From a checkpoint of a small transformer trained on Wikipedia.
Size: 13 layers, width 96, 3 heads of 32, MLP 384 squared ReLU, vocabulary 5239, 2.45M parameters.
Each number is 128 + 24 x the weight over its row's rms, rounded and kept within 0 to 255. Layers, rows and columns count from 0. Numbers have three digits each. The size before them is the row's rms in percent of the matrix's.

# layer 4 attention query, 96x96, rms 0.0645, rows 0-95, columns 32-63
166:122115161119152152121147128139135102093157127150147149122165105134135144125075085133121180112133
125:125128160133125158143154124093118101089145123144144158113153110131149140122076108132133178104128
122:108107097120121109110116122156153122162121108122119092151114144133142099134184173153144109151123
098:120126105117109111114119127144167108160106156110131092153158138133153094134166142153152142148088
126:101121093128113104105128117102147116145122126125130089130110119119155099110137138167166119159135
137:095096099119112099119125133139162118153132136105114078147127114143120137138168148135118158171119
092:109113130111112148110129057142182134122124131155112090136130136090142122081106137107119133110123
087:122107117171100124154103131166100181111172117089125124108120184156127127148143157159124128131115
074:101137135131182101097100146137149117163115126116131094171141123127101164156131132153112129110126
121:102143112131129113089142114124168085156124138120124091147163113140130107117172122154144134126126
097:160125130110160139134107137161115137127125109148142119129088136113087133131138138113117097106129
116:170097151126149146123132105116117157121128127149125132099126134132082161150114105129108124113132
090:120129125124092145115125155110112111149106188106127100152170136131145123131154114128130135122110
107:093081111089119146133136106168164125162141115124117125123112151123164100147141113145096125135105
094:091134130088125148124114168155104153149131101163141119115139148097172145140128156173127135113140
082:137154168095151133120150106118124125116141161124109141095121133113131121109142100141137096095128
093:138132150115117094099142104126078121109137048151172120100078134125119126171105144189122185147118
098:149136126091122136113153156104107106119110150169123128126165114111132118126146143109125144136111
083:089095135100134142175159132158116124122140150162105146098097131100142147115131108124114121154117
106:129134118164156129124172100096141143149129124127109134115127172117152137140141157103110161135152
075:120107138113140132097156142138157107134132156121090152090160154092157119128112116126127161126111
085:093137158115092151125160102097143145125145129146085083101138154096126167067148160148149133137154
099:071115133118155117163068168133131129146142122108131108148090138125134081178120148148131117130115
098:116165075120176152138122146156095108148123117068120142121104141111184104147125108128118081111134
085:124133109091133145100154110126081110144112108104128149152154111125156148152138127122142145109110
087:163096103115133091100157135136131112129125070157156128150097137100131071127136114078129111098119
081:117135143147122066129146127082167106115142140149137115076150129123141156107119106090152142096124
083:122131134117115133106129109123098131125133132101101138119169149136188143127108152116147148128130
104:120141118096144104146126104134133133137102136142136120161119110146116136148167115154152117159144
084:164150103090153143101142123113134113075110155096085148139120173143148136105120091113121156148156
099:142152128142150139068101113099163093114147128131125121169117110108184121133137102149161126118150
088:084126169163098154132127126108131119124202130112116118136142148095089123118095155156168127076100
083:127167101182154114091117121113113105105116087148149148131124149127097147132133141111133071130153
113:118119127120153143107155128140130098106126086126145132144182145157113156134104111159116114141137
107:094146120125144114107152115141174110165157095125125117168133162143126103137106119128136190118113
137:137107127128144090118119134135156150163178121111113113118131136141119079147159144124138184109086
151:130130144125159156132116131122133119099125139151154175143133118107129140101112102126119099110167
156:127101114098092121102152118144163109167155096099093093119099098143102082148136154136120153122083
103:132097169113145130092167150119148080111143142151139113152154134124135095109149183085116096082175
095:150132116157123152098159137138139084104118132145114126141118139080158122129133149132159117129174
094:134132137085122144131150101135163078103147064150106117150177116146135148115105104153132163128095
098:097105119133134108112129112150160133178150123130124101142088190154135094138135140123148147124079
122:141108132146134108126124123127143179164154158125135133128082140133120103150152166120139175098117
127:141134155130148130129112128140111121097123160146128144106162108138096110117144119093108093124135
108:124121096102073138150172165136089093131092118109134122132116098121133153137131110145138142188131
097:138159176164159116124102087112126163141126171153140131119156160134105122120157141120153106081115
116:131119099100132068091123136098147115136119159123106089125141087107107100155152175114135115125120
103:118113167139180155100109110134107142119117117149137125148177172126154191133066120113136099122165
099:134175162111176088102089081110160098141125175154138122146145093098107157140114125128166113131116
072:123126109130098131136150149131117147126111103067119105095141100156126156144107133108133119148128
076:134095108108135137135155172112160102098125095120141107129114163129158152138102144151091115141170
098:117089129133167153141103164132107153148153108094123137120126123153172182138137096141110124148087
085:131143111130120132155094170137108071118132147098099139127090156135116113112106134120168136091114
095:129166149132119127115093090134158101126134155169152159146168138095173164123113095136118156146154
092:154126100115097120126161149128115157127125161082083129130124133157115164184115150103108131130121
091:112106132150165141133064118149097128123138134149137132133175147147142153115128086140108112138108
083:118152115160121163140166138160136139139130133089127159170107130111095118121098151145072149119062
089:145129143099162118103114143128114118093130123100159110112154077133134107102117127101140155147150
084:145115112126160157121132145124120098133137163111137094140096111145087117114140128111080104103114
100:132184117138137143130136160114129180127166117092134144106080154140154088153100146104136166137127
078:103112111144134091142094053136149125111118155140150148164130165114144157115123120160112132139137
089:102102105139157123149097106085160134106134116132136166107129148172117184101141085156106145134133
087:129135143131130140069052117103142116139140119121164115106160146109117144143082121133200116161120
087:111067115111137160094152181116138137112097095097112131143085169113109161143120133089113133114171
059:116109164148160107143111150135121107118108117134147149153127159125165106161104133101163182122129
063:093167158103080105151119114098158124109107157136141140079127119154102140104115141136121135100139
067:120150142160100088118116100116115168137174128111139149080135128118105125123147154113128153115121
087:147171166133118133193118119141085148125127123161156157107148103119133141150110129136135106158105
091:103120115108137097104162136165123133122120148121105105112149105151127136111132106145114124123142
089:087141108132087094158125171119122096148166104110122105150140107114133088111149156112116138157100
085:129134120125125094119109077080128112097152136129138127077118117069113127158139153125145156126186
108:146113091075073125126124145140122155125174096127126127082118074151116115147133166139175145117129
053:119113099103174155090106076132099124143135126140144102155081110145086112084110119162139181113113
069:145138156145133121136090136142122130119123131184144131074140114153139111105099109084099099138097
073:136113161139165135156127138106111131113089111148127140106120116132115141134120096137175109098126
089:107115109118156148112178137160129103137101100137140128135114122118144156101079118146096113173139
111:117134122129099098139125118121147136143141144079130083137152160152147113150166168134138135103122
122:155127140143089164149124185136120076097096130139132143126139143144137148121119065131104113130133
130:142160141138104133173119132139101111108124118144132150135120155112093112118126132134120105104184
102:155140170113136139136108183149138114107150142137123122124175112174129143183123119112118133148090
137:096084116120091119120122139121127147129113150105124108117120120146139129130134125125137109144123
112:135132158179176124105124143097129103147153113127127120105126157104095125138148105121129143088131
105:126120136150149119151129074154122171141193115111139123106119180138134146104135150138150165110113
086:151100134134176138112131088143138164104080153125173131147106140130124172107115136145111106111149
096:127149158150152132140193166104153128127158120095113101143125149130137156133145076155081124127149
093:150126127151112136117144106134136132128146108162116098125108149129179082125137116140141154062157
103:118146151118119117137114161116142084102117143114127103136128116118121128117129093160106111164159
086:129138107165086132171130130104115125146152160085139127125140131150135152141150088127149114164139
098:143096124125152135092113122137159104137095099126128110127124150092112132105135112154126096097165
102:149106121105132133093159129127139126085139126136119123112125087092119114136124124158159099115176
097:153105139122156129117143129125124118114086126141156134129098092103130108106125137132135081116148
119:142133159123154144096115129126132128140136137154111152087100102116097104115142158069162120123127
093:157139160124149132107112177123135104142145078135136134140147166119131127153102088092161146104082
098:126128164142133145130093087117136131146098129152104138124099180092100102110141145112105126117097
104:095096111133094112128127146165157138143132088128150117135164105162120111140124145103140117156074
083:142131128104110129099091127105110125111099160149145127102136120120113111132124134111169106120128